config.toml
num_hidden_layers = 12
hidden_size = 320
num_attention_heads = 10
num_key_value_heads = 10
head_dim = 32
intermediate_size = 1280
vocab_size = 8192
hidden_act = "tanh_gelu"
norm = "layernorm"
norm_place = "pre"
norm_eps = 1e-05
positions = "learned"
qk_norm = false
attn_scale = 0.177
bias = "all"
tie_word_embeddings = true
parallel_block = false
init = "trunc"
init_std_qkv = 0.0198
init_std_o = 0.0198
init_std_up = 0.0198
init_std_down = 0.0198
optimizer = "soap_variant"
learning_rate = 0.00281
beta1 = 0.95
beta2 = 0.98
weight_decay = 0.056
lr_head = 0.0121
warmup_steps = 200
schedule = "cos"
final_lr_fraction = 0.03
batch_tokens = 131072
max_seq_len = 512
doc_mask = true
train_tokens = 545700000
max_steps = 4164
dataset = "wikipedia_en"
Each number is 128 + 32 x the weight over the matrix's rms, rounded and kept within 0 to 255. Layers, rows and columns count from 0. Numbers have three digits each.

# up: layer 8 MLP up, 1280x320, rms 0.102, rows 282-431, columns 240-279
# down: layer 8 MLP down (transposed), 1280x320, rms 0.109, rows 282-431, columns 240-279
up282:064169107108151120135109075141133132165159147107178139103228073126172137151071095134078144157116113148139088137103155084
down282:097107140124157165098127170164132111153103102133111104171186105037142153103174106123095150125131193110123128133138112086
up283:138140121134078094151127187119134088096141129124118093151155101135156130110089050117116146132109115109116123141129101096
down283:107139158105063159143152122138131163159131155148024078188134131089145097160112185104112106202135173100121145160165117111
up284:089063164152147122116124121115082165148075096132121116164134136127151165101082162190125096097138122096132126049067077141
down284:079147085131129091123083088109053154170118183115150115136184124178115124107105139142105141144155117166114164125125137158
up285:143158081154157120211080140122148187162137124136107107088140177084117108132109141086194127130099164174144153079179094131
down285:092095123128115106152156126212134118151167132161126147153094142118175136085124179107084167085162109112121047167116102117
up286:159161124109112129142120161148115159108145113159124136117163092102092093191092094160126177163123145134159185144121092072
down286:134112120178084090177122129087145077083129134136115127102151185152111127166197116046103084118099155127120113127126141134
up287:131116133108131190210138090155122133128127144102207135110177146120136107155116113095170114173175087138112132100126119208
down287:164125128156171151146154125102069162089114137166120111055120095132111134090158096107098101112151102140169087134164052128
up288:106120074124171097142185112098122128087156162134106086072124122168155124084114176141094097066152183058142122141067115109
down288:134146112153100137176112086138096153121123131152145155158144119155161118123068079134067133111103169139140137079136126158
up289:119105174161091111157130090164162145104174106187133140089124141145151117195147131104093095127155187093078173123151145145
down289:132066109154143139114099139088153127161160108097090106061148141103081135088131122076140147103146125185136167177068070164
up290:116111147130148133128136133156104102111105099112090174128142119089117142166150102100140118170123103192138102125072122138
down290:138113152084085132169136100173139164120144137107136085066120119161176096086158149090131082091083131107148122124139124096
up291:116124143124164126136158164084101159157091146181100169128194088137162106186055108143105081170103122148151156114109161102
down291:088102178166101133103122092135111122099132129095025106116088141100101165112138119099147142135118129140130115108102092100
up292:121033162104128124120109124189088137175126122137108155119152094124165136097144107121097141046102138144146113081121162126
down292:183131102122102165178147156159135120077126170082134147150144130107119134153197122080159130171192114128126111142113106126
up293:080145195161138152135111137119167074071209176139138172128200089167128091118135158122169111116128147137109132117112109221
down293:124137087137124088099157140113121153164135145118065148077080115095101075136113060149139171113175158153113174125119168122
up294:213167167067138116140127151123194132070091133143125141109138134127127127183103170143133139103104113068114142106111121116
down294:105171122150163092141110132152107123183144124189139118150130098129153160078165159132089168117151129106161103167087124175
up295:137127157140145094164125101185108136100142104203064118119162113084121123124128100108135142090165093179144124113162122148
down295:072165071147133129140116169174090088101144164143170162111130119109105115094112131156121187146103140103115122115092116072
up296:096112130065106129122090166120125096086112132152155136097111100079103106160135124109126117214063129114130087135110067129
down296:117120126149162163139138105142136160141132159167142106070166119131149111126091096147189169099187129162143130133122134132
up297:144173171173075137152098151079077157133123096143132075140154069086163135152064102125108147125116081154132151186155157158
down297:161114111058134073161129128114132098146133104158132128070125093127161093126142107167087148127103141103094129102133069039
up298:113230137145146180199118171064132093133080155140083105073113121153120115200199104088091116116092089089204141102171134136
down298:168141147051183140118076089120153150066143088157122121103127132084156087103172156134186076158160063129144144117143125119
up299:158090134110142123148106145147119130126169161103134085117140131121193179135180140168163132084113151168107109116090151125
down299:158175131119123135128181162133158100084093074099135117126098174116134174122134086097143109105149093130142118122108120184
up300:136124177099097159158104141176169117125168081139128118102173108183103115119081113044185147135099128155191092108135133114
down300:085127131170121083104166132110125175136173149150180106113164153078190101110121130119156196142109084124195100132121138141
up301:118145107109119109091144108066180158175126094143139100146138179123116114134119122151200120123055114137164139109094126131
down301:101109158139178129090102142155061073099162084196119130084129131121075112130135145104117184128179090141150150096093148103
up302:121094095082163080118162131105078111155132134177148148117147147127139097136120170136066047089120144120146021103138144087
down302:090061093089182164139104142146116125109180127143163118099117150053140132124096089073096190118086151167118101146111184155
up303:163068147147081142147154134088117097085150118142107121104073122140131080177154154122060143161153097100095111173106165144
down303:144119122124183124132040121120156156142217063119076095101155141060131225083124133175156088090142136124167115079074133121
up304:118072126122124139158154153095134132062116166188117090152069110148147045180118096173151169115154152151102059121149109170
down304:128204109086217168118137197098086102109104152101070083115202164151090180102077124130186115166146174214147085145086107097
up305:098143113128139143161140134151132162176126114115149160126137111144131150092169151137133108101151093192079151116129172096
down305:116102102104121182116073153156129106132130180139133096149138131122126107097123097155184071113114072086087043156136103109
up306:144167084170177177152162121069091107136124126130107117129056107118129134088166130155081092111073125192121066152146098145
down306:124090131161103082152107121113165161132108155131135187138132088140123094140199140084212090105154116088184182086150164156
up307:069104072124183101138107138111084120132110081120100127122144116118143175147134095096092130148064156202119143138139180140
down307:146129070097185107091137123140086077098143172130135118124146122096177098117130130146079109132095131086149096103120138093
up308:176100170137127117122115150076112198100158144088142152115078194195136147167059138140127070184129174146204166126137130144
down308:161154096142112141196192154138126103182039151148074108124152094126126142147203125136093110172120089121104173158100090177
up309:084189136099175120153107135140131138053161130100103152098130137158143127116091161154155101133167152117123144152169142153
down309:110141177105120105183145116166143127054109147113088132159165161132084155087176118118065096149105116053108069103150099216
up310:139152135176079121092102141116118142083147111104167149186157144202096171115081143129098117109136086114142142142082102142
down310:101083141083174141173150110085127099146094113170182118092109100124103152132180140148145135156126173093156101139162117094
up311:101129104099146215090161113113131080104099122132142090198185141116119160164193139108176143156139087135152110071162138119
down311:153149130096083088143127132115160167132150160105112104134203094092157176126077132176158221136130141129140204107147130129
up312:118097115090141136138084137077106106138143145158120129151108099171134160113092110080101164123155131115163136148159140124
down312:181069120157155126199093100133158117135127138103146167128118100149090124141195157160155063124172153126114165113116111148
up313:147087126128158082178104093134126146142108197173121072122122119133129106130059176180115116123133104132199110173172072132
down313:111184077184098175137143118186121071127155129097154152135132106152151133128108127116120158093085131118092153122114146144
up314:115194092087102120164081087105102114148217173147116129103125143079168143090151104063166171106114064126137088117129108124
down314:148146139129062119133119132188123136099105083126162116205170150068186123157146160193125209176147129104140128172163108136
up315:177136113121123118110160156091118143143152136178115131109100161123191150170083174136139114170133101029111116159162150070
down315:104081182150050157130101125169110193143162191123121122141207132061099093167184166067119133145143097124173089076158134052
up316:158126149103164167143093129118108158117092098092114145127114117126205110080148199120155149137135073076163129122126158080
down316:152123192121133164109139080186143173158149068128129097109123160148148093119132120107125049130102156163135055161145145149
up317:149105081105151108087088135167055108080143110083100111143070142139162162104124119117076216114130102131124114082144100157
down317:154130122084161099180146100092152182146104127082143124142119122109121155138108190104173126163051104085153143145129127086
up318:109142148102076054119106098147106107133140100163119135108096124144116066040036154149104091149142091125118159107130153100
down318:092163133080133120124140175125097125204111114129175140131062091104130035213163105172128118116114111170176155130155118124
up319:134158093187213129093108159132154086145099200160170042174139106127153094115114191114143130126084091110161118116142142146
down319:078122145172111155155186139104081121144114149141163110138131132091126082092141155134093107162086129125139114130133073136
up320:077144133063129106041107111141190183132140100090116108136142082107080116094048137135161087094099061090122108138193132122
down320:156121138137108109118143211113133132109138142156183142124121071155106114142089108109132176141184117120145109096092142101
up321:099163148107105129097143120125134074136067228040094124101178127097113134125110138123144108181126127139115155101123198117
down321:150132140148120121129100180119092135146143109128146130133090103075113083142123154078160077091182127107172081064116088133
up322:156065144154070125112155086172123118084123136164045197097089182092156134078156113116128139046097083118128140193102106155
down322:148115161145128105123138084145132062168085164151154080188103138171127159105097133120140140164145104126108090168106108099
up323:094152110157139131108137116186135097131138118189118089154084108133138122075172116093134145084111153148141084119111111099
down323:101119111180070154171106108121106096141036168083099179093100126088117145159098137156100151092111100088087123165176139083
up324:129128099138158144129108121172186112162106162089140064102122144096100114129171104165098103174168091151152130101106160138
down324:119198145144148161079062136071143138129144090101173112155109096201119080082136120098129126102055145095139124119145139131
up325:118168125104076145094186134037100113133139195119144133120116091188140174140147081090122134130089111154143124046138100130
down325:109130158153110125121090116173146140116130092136086166110124086102157068048079089144141162122102151137112136132138157118
up326:095103114118193119141121145157165169109167196166064165078112204137124144126130148141153181142134155158095134133155149119
down326:166175128065131144103157138122139074130152115092121133124167053117075113153130118114153102148173135128132146097111160122
up327:117117103062148125116134095142126183126184142120113089115104143135245127111116084150130142180157085130130096165122149068
down327:118168093176098166126156100133113084181100190101133153106087120114123147137085176220109052182109143105130103098106125098
up328:152113101126125107096065113091122113102156114127141121112106084144109111101153132106088132141183190111151171117122105185
down328:124122126128137168146106135137120148128172146139158111108161128097111103123126120131118126121094015110127139122120143090
up329:124123090172102181113136111131169099131106099186096112118103096030175134139124151111122105098127156147156164105128118119
down329:124149148168116151120078091158154061091164135155138111100085189148108147144077074109119183143124092110147123116108141099
up330:135167113125151071146176113121145144128140157106141077115066134107103137137098163123110141132101152081159127116146211134
down330:128074143123138108128112144175118158124108092113090141110185133100089113136163119153074111088128137130108119145111144070
up331:128186138203137125121132076141092130164140123070154049164125094138160069157115146095165125124136094153113119065103105159
down331:160136147098092115125184150107163131138089112140151181162098151139128135102126140090106120165121093082139114135180150133
up332:172085120106085168185141137167152151159082086090111170151137152105088106157159098133143136111129160181113152120086093141
down332:131181142153099088117147135142097128134096130105146073149143130126151133079137129085101153140174105135181169140188123033
up333:113122135118136151102151122177058128169108175130125078168116061087118110157102077131173166182097178128181114179083139098
down333:137061146075118147057144077184165145105132138107136202079187150116157159143174097121109109113114079056109158031149159175
up334:110120140145111137123097149086071088140146149131136135171103199124097151157167142109131105202084137131079141123132139158
down334:134117132156141147113164120126068128119156087142090110133183098098096138193112109195132195074125173129168134115145161000
up335:163149139198157116150176107122058151145087143131138176109067126091083127095108080128114082111137114169133119114116085166
down335:095074067109098103098064186125216099153186076088151113161183137142129078123122157175132121104094092117152184140177129065
up336:164109125102090170169092155158135083113130145105154125111096134070098180130094132176071121132158083152135126165108122135
down336:093124125106069115147127159173166055111099131093155083110123134131104158060139124112103161100084098136107111128123136152
up337:125081192179082186121102109125097148131137178158107125090069132125095093156138095150099103116094133133105108112130101113
down337:130107117105066112107100163131112195146123061107131101142121121081171100053118148126128154169122146168150122137117101126
up338:146114153127224107076123053088182104166157183112146088079084146162151106059094122128147107098073124097101086169206099147
down338:100088128061058175147130100184126138156184075105138178156162127177190112101144075072061136111098187096107115103075107164
up339:148126152118165106158128097167111158120135157139112130120148113162087128187172179089161081077160132150186133135130180094
down339:126131136113113170156094127072114162162156187151150141147156154144111210118062120093101167136109199160130154149095150160
up340:080137146179127098138148099131154139133107115095196118157125152124122090085090176171138136188108074169144094156106141110
down340:139092064109095167084140197130115098117147117143101129063060031130066204181065128079114133125121111175151107115034133075
up341:121155115163145051131146131122166104152090156073088108066132136173144202095099166065062090101234153195117122134231086089
down341:138080131093136114109162069140147061143171183122126075142180187146108127123180157052069142125159099107128102131129038176
up342:111141174134128153105080130092193117125131109159183094136122187103123035119103115128083099172102095152110160096182076119
down342:070129131079133133122141107176073151191140107082161111127132150166121139120161128168120124080136118158154113112149150166
up343:082145155114091095099082077164088079124152133077143140123122153092136121087079116135077145129086119175124154173119077118
down343:147156139120145169106133156084128111115136130128070139127099107149176117157104142168112125151156119144157162127099139136
up344:198118067088104125130124091104136141100142145163138158138101161186145115134129131153178150120187130092110117160048123126
down344:144095105182150145170106132154136151121059158135133188135105059066122155140099104139135106125100151103157124100164120133
up345:078172148125144173093127180095127173155143161160140086103147137125070176148136170108112170111116134103183082109100142169
down345:146120165183125090127121091134184136170127165151174101166114108152083100135109141201107070100103152128107161124142088129
up346:127099180121112154122129088180086171151166159112121133129189174126164137085110135106148138115086164109115086156109148131
down346:114139145117141121149136120156094103135134116104081170155130116096135167173130153141123074184085105130121111143147187192
up347:130118200133090100169145056119138142157091123109101157122137135100119090145123159127099103127122106120155208099053076128
down347:149140103103140134110084128113137127073154118097123145187091148155159089159041127116073114115164048112150136086129108038
up348:114151129097142128097145126078117117136138147061143136140117059123148116098100187195135140145158137131148098112159129106
down348:074117111133145084153116122138136175152133166147138120160155173111124156126138139101125102148160113155113155134116127000
up349:129136092193089172062137154187157177172112153139142087156098126071114111135077141140087089159173117091154187159172117134
down349:168105130106128164151106141088099045115120082150075112106145193149122141144137117106129162153104117166086104156175117157
up350:124187074138133115133112095117178129116071118079094133129106129128160124137100140155151142128134085167188154161088134138
down350:148110159117147115106136123135149112160141154156158136132113130126143109088133065105134154187110086113088168108138122097
up351:155149195163112192131136097129098114150126085153115114112126162130136144127118181100193141117099123123113165137108151107
down351:087130150123096088110109174098169167122114160108110134116134168161133164165101100149069118172140072062131145116157133173
up352:129134155104108115112135080085141125168110142152103134162090097101102173097128139073166117126113078102162076148163179113
down352:130115087168176156107175153126101145117137137103067146117156112147126129133174103181094121129160110112086128121103144129
up353:173136183111139168167092122142146101070129128124153160155146151081209126081151095123091123167114092112125144134156143086
down353:105136140129106133075164111107091083169153121138111150184107151130093136118113116102135127136100208163078154164156191056
up354:044168117185094087105110136134116116076198113075100171116122085094115140171113158056135179093126161147087092153101140133
down354:153083179116156109177173131177156077119128163177166165151129135150172149016093142158113106138149134088161165120192114093
up355:117139187182119100105124157118131108109095142169107131092149107074139130023109113107049125194102113132126090118149155095
down355:070134077114121066142188117184138078138124158136217116126192155134135179121148126155183120067071136143144127112146113017
up356:141081068204047105143136153093176088131159139119132148174069129092198171119123062128143116189124112169101088133130086159
down356:162103103139161126127082145156178086133140178092157105136123189134104090146151129191136113127121143094068141184107166091
up357:155101088153138162183110094156162119121080146130092126067098186126120177121110129174116171152128083117089159167167091154
down357:163160183152097167138139107114102155126112118113134166146066186146122182129180080184097133137140121151140137090102119139
up358:087155097089134149142167124150108124074163166181138130112124117110177102114119158157102125131122148177130224189134135143
down358:173112138126145151115085097136129103166137107180177134141135124155101187128115123215148123141102145164167104143119106074
up359:172147163154142172099116158155115140134153130138155151097153129160124178100123122164145137173092116137150088066110156155
down359:153127158123149059108088047077126102126159103117192122095109168169134166115161194155145103163147105139133143093111174204
up360:106133176122190180044178082170105097172132130096103118131073150190108092128120229139137141141144112124162140153110053121
down360:081086161127168124140094103166142152141112119108137129113158138173119106186128165131130150134064117169137168153096147158
up361:131012159101144093084120124141119177201138149090121093063147146144131086128122135088186103079108148146173131096169177132
down361:128122171140085161108134147094118213129099122116146084112125070121098119107125122138052104167078125103090184115164146182
up362:115122103126111171081119065118097098115147134174117089115140115090126113161118104110155116161153177165114092113154137091
down362:119127134110125125138093140132128146124109119112155120074120090072145184097135116100122126122091151207117112092106124120
up363:133174109117043120108111194120156095152116157091127152118080086159188126163149089162129122172133114135155108166104126196
down363:117132121108126205097185102091121128136108132156142099123066139093115133162106151080148160103159141131081092034184090143
up364:089142102116099134124129144144184104088108141148150128112134113109138197112122114181145172126087174074149155146122169079
down364:122097087065099137142103075174110125104145114191108121123086107111126117140107123114140121104115189141147086102110124176
up365:120063116107135100121082151151210169126118124160187136079103113160150158131167077133138147167140140156163089184124167079
down365:111152122145095140134115113111087191142158153146101124104089178087111158110137146140086114065111054096147085161078109079
up366:157125130155133113130135160152103110087152148110109158091166079144174126137146112144085138089124122104132119064106113115
down366:147128117172123106062142143162136166107133096095159118112079145151154128146091081106107166107124118198115146148148096163
up367:162141086132087069095153120071132137120139094217138199064123169042118156109100163158109165160179067126128107145142107105
down367:174113163133149099107126128105155136166105099128133145178126103126116114081123167141145123124154151151164161106139153132
up368:147089144110126152101158115145102122114061106152143112159145109114120135186191171152157136133089184179093142088157120208
down368:079099145122158139112079168183155134136085125123106146141120099135166138100111110114103121148127172142141204152077158181
up369:088196127181120125137063137090025067095194085055106115074127129073105151118129146172121166130131169151057150049132095122
down369:154141110131211106204138134091092080107139134146134187106083106094108131107157142135140078163162097107124092124100150174
up370:149099149144131099108128159099127164137120177160160114090160122195162164131163152171113109082154108102132130073099146168
down370:128132077109129154212117159120123075083098149113164132086108116127146141182137109155170162181084116134100156142156107150
up371:115151088125120084155109157136181142076137160136099097152097139186160146110155123148116070124195065138128139115167098164
down371:143139061141103087084169082103116120139083108143150099104156039166148058141163127160076107129077104131082161155159111128
up372:131121145046164083092137060118088142176152145127093080156164098107127117155083167168111124127210156171164133165087084165
down372:146094100141181160106116093088140174095041110113107095133158125138114220150145055101137147168130166125114104216144111133
up373:166139112153159141094110152137152071162117080140139143121147109179174063152109135111128108117172090130147143132135119123
down373:127121084073153166170093115143123075160152139144083138110189132096102154119099175127172125082114210094107124082148108180
up374:187149086126103131135078132131136181141099117102120142098116198114117134123142103094097104066109146099119142105118099104
down374:108115124164173131114142143137116083186121113141137139152112129098144150160129108134139102151116131170143048129106094086
up375:107134138137097112151123164123087080143126061116087118057077060125116111158118051127125188165127143116131185169089172080
down375:132110143158151142125198118173164120113158105083179099166132166138095111120123127151127153009099152088176035164105145149
up376:117079116144108148133109153165136134144175164076111099104092153150116127089112148128113210135123150097097162086139123114
down376:137171092068084100150128097118132103176133090164098163109136163133134146128106160109154094097066130112125069158098149160
up377:102136163098124129071146070100107123160131091130089164074113155096104122123135120122124085145118144124127125146112139161
down377:136145099129148194146069137097191155165101130110117187116100129112103129134120087133133115135132147152129137103153121176
up378:110094124065115082064102067065161114157203159107133133121181125186120105158154157128089146071142128138141139132146134122
down378:154102140080175143140094044082179165088112158165106123137049101184170151134145092118120090149149112165144146186135120155
up379:147118082099182146150078130123124083120181149204104088107155112129090109136119146190165165186092127101126144136167140109
down379:092110093162160099149141140145147151181175050152132146133129084127107143181106109138186171109160128120118154096123117137
up380:097077132187128148170109155143102115184083151116130119093124149116155111192089151116102127197166159089080153155104095100
down380:095135145131083128125126161139106121107098098139104163111125141106135041095123114103154148125113083146121091148187093020
up381:066123115101114117121100114125105100165136129160093102074154064075125115139082175114150107152163067143163142186181084059
down381:160145078188100126117155139134125090119105163102154130151168088122142130131139085110162158093079109065100118197076147000
up382:155109102173150098174122177112146122168159107184080076183080114124160109220156160194098087127113188168127093085111119157
down382:086131154130145131100130085116142174148156157108114175188132118130100133144112134175124097140136147136144168134147150112
up383:090150121152119106175081100153106127122074167132150118139129105089065176108101094074135182128141145173145174187142131092
down383:182168134145096143031117142169115202118105106188173052073116229122151143149091067095118158167102102171148130150106128116
up384:164140139090115087134111174134069095028132149150154099121130104163114183123130141071034134085101099130182103143126181127
down384:096100092153159136122155148108174182141146151153068168102090130105091094089107094158105070144129125099114180128130055117
up385:153168130145117142098141127135156076100173101112131136145081132109104139163154104123101169177098099164096119179144119182
down385:125102156142098151097117119123130133157118073123134109087085149098139155093063101152157089164128134123139187115115148110
up386:115068138103121086120127143152119124092136133135136096102126077134074158142160129105090185164088119134091081133078110130
down386:099070137110135171149138121140112149140114133121168068101098140160097158101138145170121180133104115169074150075115133108
up387:141147129104109094122117120193090116099128116166156172156102164110116108156105143118160181167073088146143125102166121121
down387:156142154154121219128203132107214155135144151102150121122077119104105186123155097126114077115134106106167137085115107083
up388:187154163135092133088111119144191105109172198132168183130051114135174072107162117197108123147087087096066130131099111086
down388:119061151074095166158101149124102122194083175133119103076171107161088141107091114086051105107123099095137165126176157070
up389:198100073128130113115143129202155100096146109125164146130127104151136080124169094153108090114163112059160123168146171091
down389:111107113113125147143210083126150128153077163075129124151161147159138122092078155148089137134088061127128134141148101088
up390:153148113119149123134114118127176142119143116118150105094168143137111190134133127124144165185099055094077150134145109152
down390:072166173148179142126163143162129099133128087067108090132130141144128090172159105121150084119126105100079082127103140079
up391:076112119167090180124121117152135133131094194077129053162139138108131102122132079121164102140183118176120079174158111165
down391:111164108074096092189126140178109152172130135180148118137063184137094191081096200124110105114114095130125136085120153127
up392:136168110154118112064207144197158162058118105135093191139139152115144154111156135132145131130077119091168134143083147153
down392:098167119165146127149090186098100156162191118143119173089075162142125114136142168130149126111182123080098109133163131187
up393:140120179115162140104171181109099120141114102122102179130085108121117142136027127179138135140162119137132147141134129129
down393:135137140151129136146107145119190173098186138100199107153064127172163126154095161159087113154121118130131078137181123117
up394:082112141132129138170157145126146143168116179134119136126170143138146107077103124127125133156103093164152101148158167136
down394:112097127146129160094104095097141134123155114146123207159124191110123107137126060123094094097138100144109135158145175097
up395:173119115143184144185154109109146175085139141171124116146042103142137186151133136146148071162073109127112134130182145104
down395:143140170117058104162118093108098158151125118145101102117114123047123143093118120072095143118141171150174165100086148206
up396:104125139119115130140100107146105146106129122087166145139127131132091179127111133226122086153104151115090136141190141181
down396:165130113156182054108161157121130150150110148143059146081186171174121107141081108052175126083097167179126133172165155143
up397:100151132164106149128153106139080116096100146172142141075143095105135143078131132139145134116113105135192080156109122105
down397:177151122134173049158115109106136149105155156110078145099078139220110126123116120084121140134132123140091133174170086107
up398:140152092171147129146104153143095174154141185204175114102109154154147081200161087085179116159131108182148144166094148133
down398:134164084134129134196146121114122101136192149113150156095121147147137155113153096178116192132097129164070181100112162118
up399:201122145161111127121107121134147167156134150086096116102134117103108168086101135151109111086133120093112151073103145083
down399:154129116155051091114141106132130134026100138148078120175124074120112104135139089130127195142120100162091127139075152097
up400:080123202095112079144107149145120127134194191116176143094147139149100141117108101150152094106152095114089115096172182103
down400:115137112163160168125153185076160157141093153123159145152111132106113136110138171084163153110168190126114152143066140082
up401:110150141103162150150117118035170135131108112130140090143135103148159149155134138134058167157135075094151112133106152164
down401:148151111096119131112142121147119133126095126104131119140110097073108112126140167131173155110088136093124119134124153154
up402:142132179093137133117121203052131156135101151121157130128159117138201153145145102137151173102163123120168066146097141136
down402:081108150105154119122147118207120122170089145122181094140104082119162109172124096125103074191129126127111118116152136147
up403:096130112079131113124152106203122123116077166130143134110096093062118092134096112146123119143202127110144114150168141160
down403:147119143085113102116098131115137200123177082111115092153111165134153113097212159141132143109097149172173123083105162083
up404:107099096168083108152134114148146141154109136163146121074101123148241092162107089148123142152132093132139112119182170106
down404:122114136107122131151131129100100147153150152085108090127158141129086104161151129113111136171118184132188153144058105132
up405:113099136124156152150151132129160122096147164103119153103122116132138093153108177168087150181139095129073114175108097112
down405:120141126106084151163083143113085181140105107144128077135062148141121155112122149159111111165103076091149161127112145129
up406:122130165080163156109110121134166145146124123123081144100117124167100139198152157135105087128124103140177165149146144112
down406:123121129132130081147115092163186111119121131116123180091106122126132134140136158137124123119106156085069097062095095149
up407:042114200079078042151117068205114143115121127136169081127122105120102191140209124116104089092168082148184156099132121180
down407:107186163111080088143115115048157177173112114192113162126147181107091154030111120096126141117115143078108204101103151121
up408:150190150116135097152157114160101117137160148148117103157151105094087079117118182065100126148178098150150220111171093162
down408:111097172082188161136147033161126104139111130122090099097117127163127169096143104105141071077117167094081059115061090138
up409:104160132147149138087126133085143164117094160147120113128111150149112123129128172126093048104097108123132186113098131124
down409:130188141101143138110093131107170094115121090099158130097130082167115138106148121144079189099156124136106102115138130211
up410:113137184152148162097076127116149139169102160126160125179152164128120100184120132108055092123107131135163146100114096116
down410:153142128108142154153188168195141104153145137134127093139193154156067155087200134107179151079110165143121089089148125102
up411:167145173161110165124131128097141191097136127077126142058153119099108133138128239106134165163117143177111152160109131119
down411:105116126142123171139154209140117095120165124151199138129089135059121176109096100180061160117082105115134162127069096031
up412:106060168185103142142138142047118156127109129158170099109152158096121135174104133133133169143094145121068183143154102120
down412:076126107056159161111114201113170105092097153151159103125132131164160079082149190158080140134116119107133120116141059168
up413:087178141181141084150107107093144111098130123170132115078159078119154138123130138122082110155136173121114179127110068095
down413:167103113068123169127117128124128168105143116125129143133122080158127119147079104112153137091169083115144120142156109192
up414:042200037155151086186166129161155103133157133128171103099126123140175175153108166116121169113148087078140131161176113062
down414:129158122142130126134160166166124120098127166113113089133122157083123167140144152203136163147131122116078088136115110113
up415:082118171125099123159075103157143055129159136131100168093145117117117129116144151122127085084122157124134163045133191135
down415:124077083182148118130137113136130208139134123063112134133172172102139152123141108180163145125117108061141109064125175115
up416:117070128128122130115140157121109148178144208170118137131168130147155110121092109144122056137104158084077170112116124073
down416:106106170135116160142106143154156134175146065163150157128129121099138126047073176168051191102080143108157145181162106155
up417:154130147110127131110135134189138120090086153106123131180113117167109135169180104114212145193142086097112129103134095134
down417:150130140116086143131119070083114080167134133125143102131139085108157166105155117135095158132135150166140122133126156157
up418:135125112193122079121123095093106154164118144149100173130157140099096134111165172094106092122163133176183090142105132141
down418:131133111105106173122122121105136111133142171154118118113114143108091092162066116120111141097138136132156146145165130116
up419:179161144118116102126176111085122127147147148126098111094165105122097138162080183149129139166082088155147131078114118116
down419:132177147191134119118179192141163171164184123154086150110073158122136110163088088107146153170152170133127142158190107111
up420:108134138147113146118161168083123117150083141108123140126097156145112087123055104142094109097098104186133135150073148156
down420:107157132170083126061174031156118153078120124132087132115135079131127120104186095163081076113131184133151127149126106110
up421:159077081101140095104189111120123090126138171077096101125107168083084058142124137200119080089144139177152100150118161083
down421:120065102043165121118132113132078131069132089188146061128147166156139114144146073070082086140110117107104110120137137110
up422:135102135189155108069170124105097135107186147094122089097129127159108134190116183156067172102136183100132164137098118112
down422:132175135101123135132108140177096127092078140165137159158126124130072157133168131161107104138138126126152140099159122115
up423:112142146104143188114148139158112143101140121159081200110135140105125135109092191133107078151105165136113110138095135129
down423:118144070104138126142152131144151142106124139083169140145116130151071110166217164101093100206114158131150127123145087122
up424:101158155110081077103126115122095064100099122136100101182124126072131109102080146165101140114109115190124147131176105146
down424:111158134137117104155108150158199130139099141130143195124101179118104141158153140081116081136100095140164025111102154140
up425:140110131147142147103123117092114176189141151141109102172123135138114072104104111123102131120155137110123116129155128102
down425:160163128186181099121101112173089133167143090122114054089138099112124084093156130119194116120051159123126123133146123107
up426:107097133093090111068137077124129175136096150115128171149135133139075114142130135140168170108136094104126108142127164142
down426:136058152144145151150132115174184115127111123127160104156137111123143121147082125141134113116102074124161112155125122155
up427:111104182151109174109110128143126060082144104137152095116148121097160173092170074124137108126108166132156145146140117147
down427:056144072127141097142146136123112098150114164134152101093084153161114162111086131164143146135167088100118109143174153147
up428:076104135063132145112114114141127148115152159141137131157200096109184159141179162137124121136075106115135115152166111111
down428:205144094114123132170132093148158138151099137157140120135147113158059096130076106126138142080120138119098150080088160142
up429:123138107095073136089148158178076070132188153120126090108214102108097160144172139190064109136157144096105086143127175126
down429:127187175134157138157167091052184089165145129101124156094072114069110120125066123179154177112134156099138107130127122202
up430:136105185135134116086163093154089112186102115123152055041104145169133147131161127195011112102096132130153171107157116113
down430:103144129108132113167139051127169152129106157055182121059124071108105127141126193152046105128187131107120172097142094152
up431:148117187114132101115158105156147104113124186126165158160110130110154179127165103121097112090115109149127148040147172173
down431:139131194091136036147152139159208125112165176139167154148139133135143152141147110148050104113109148093104095098156128127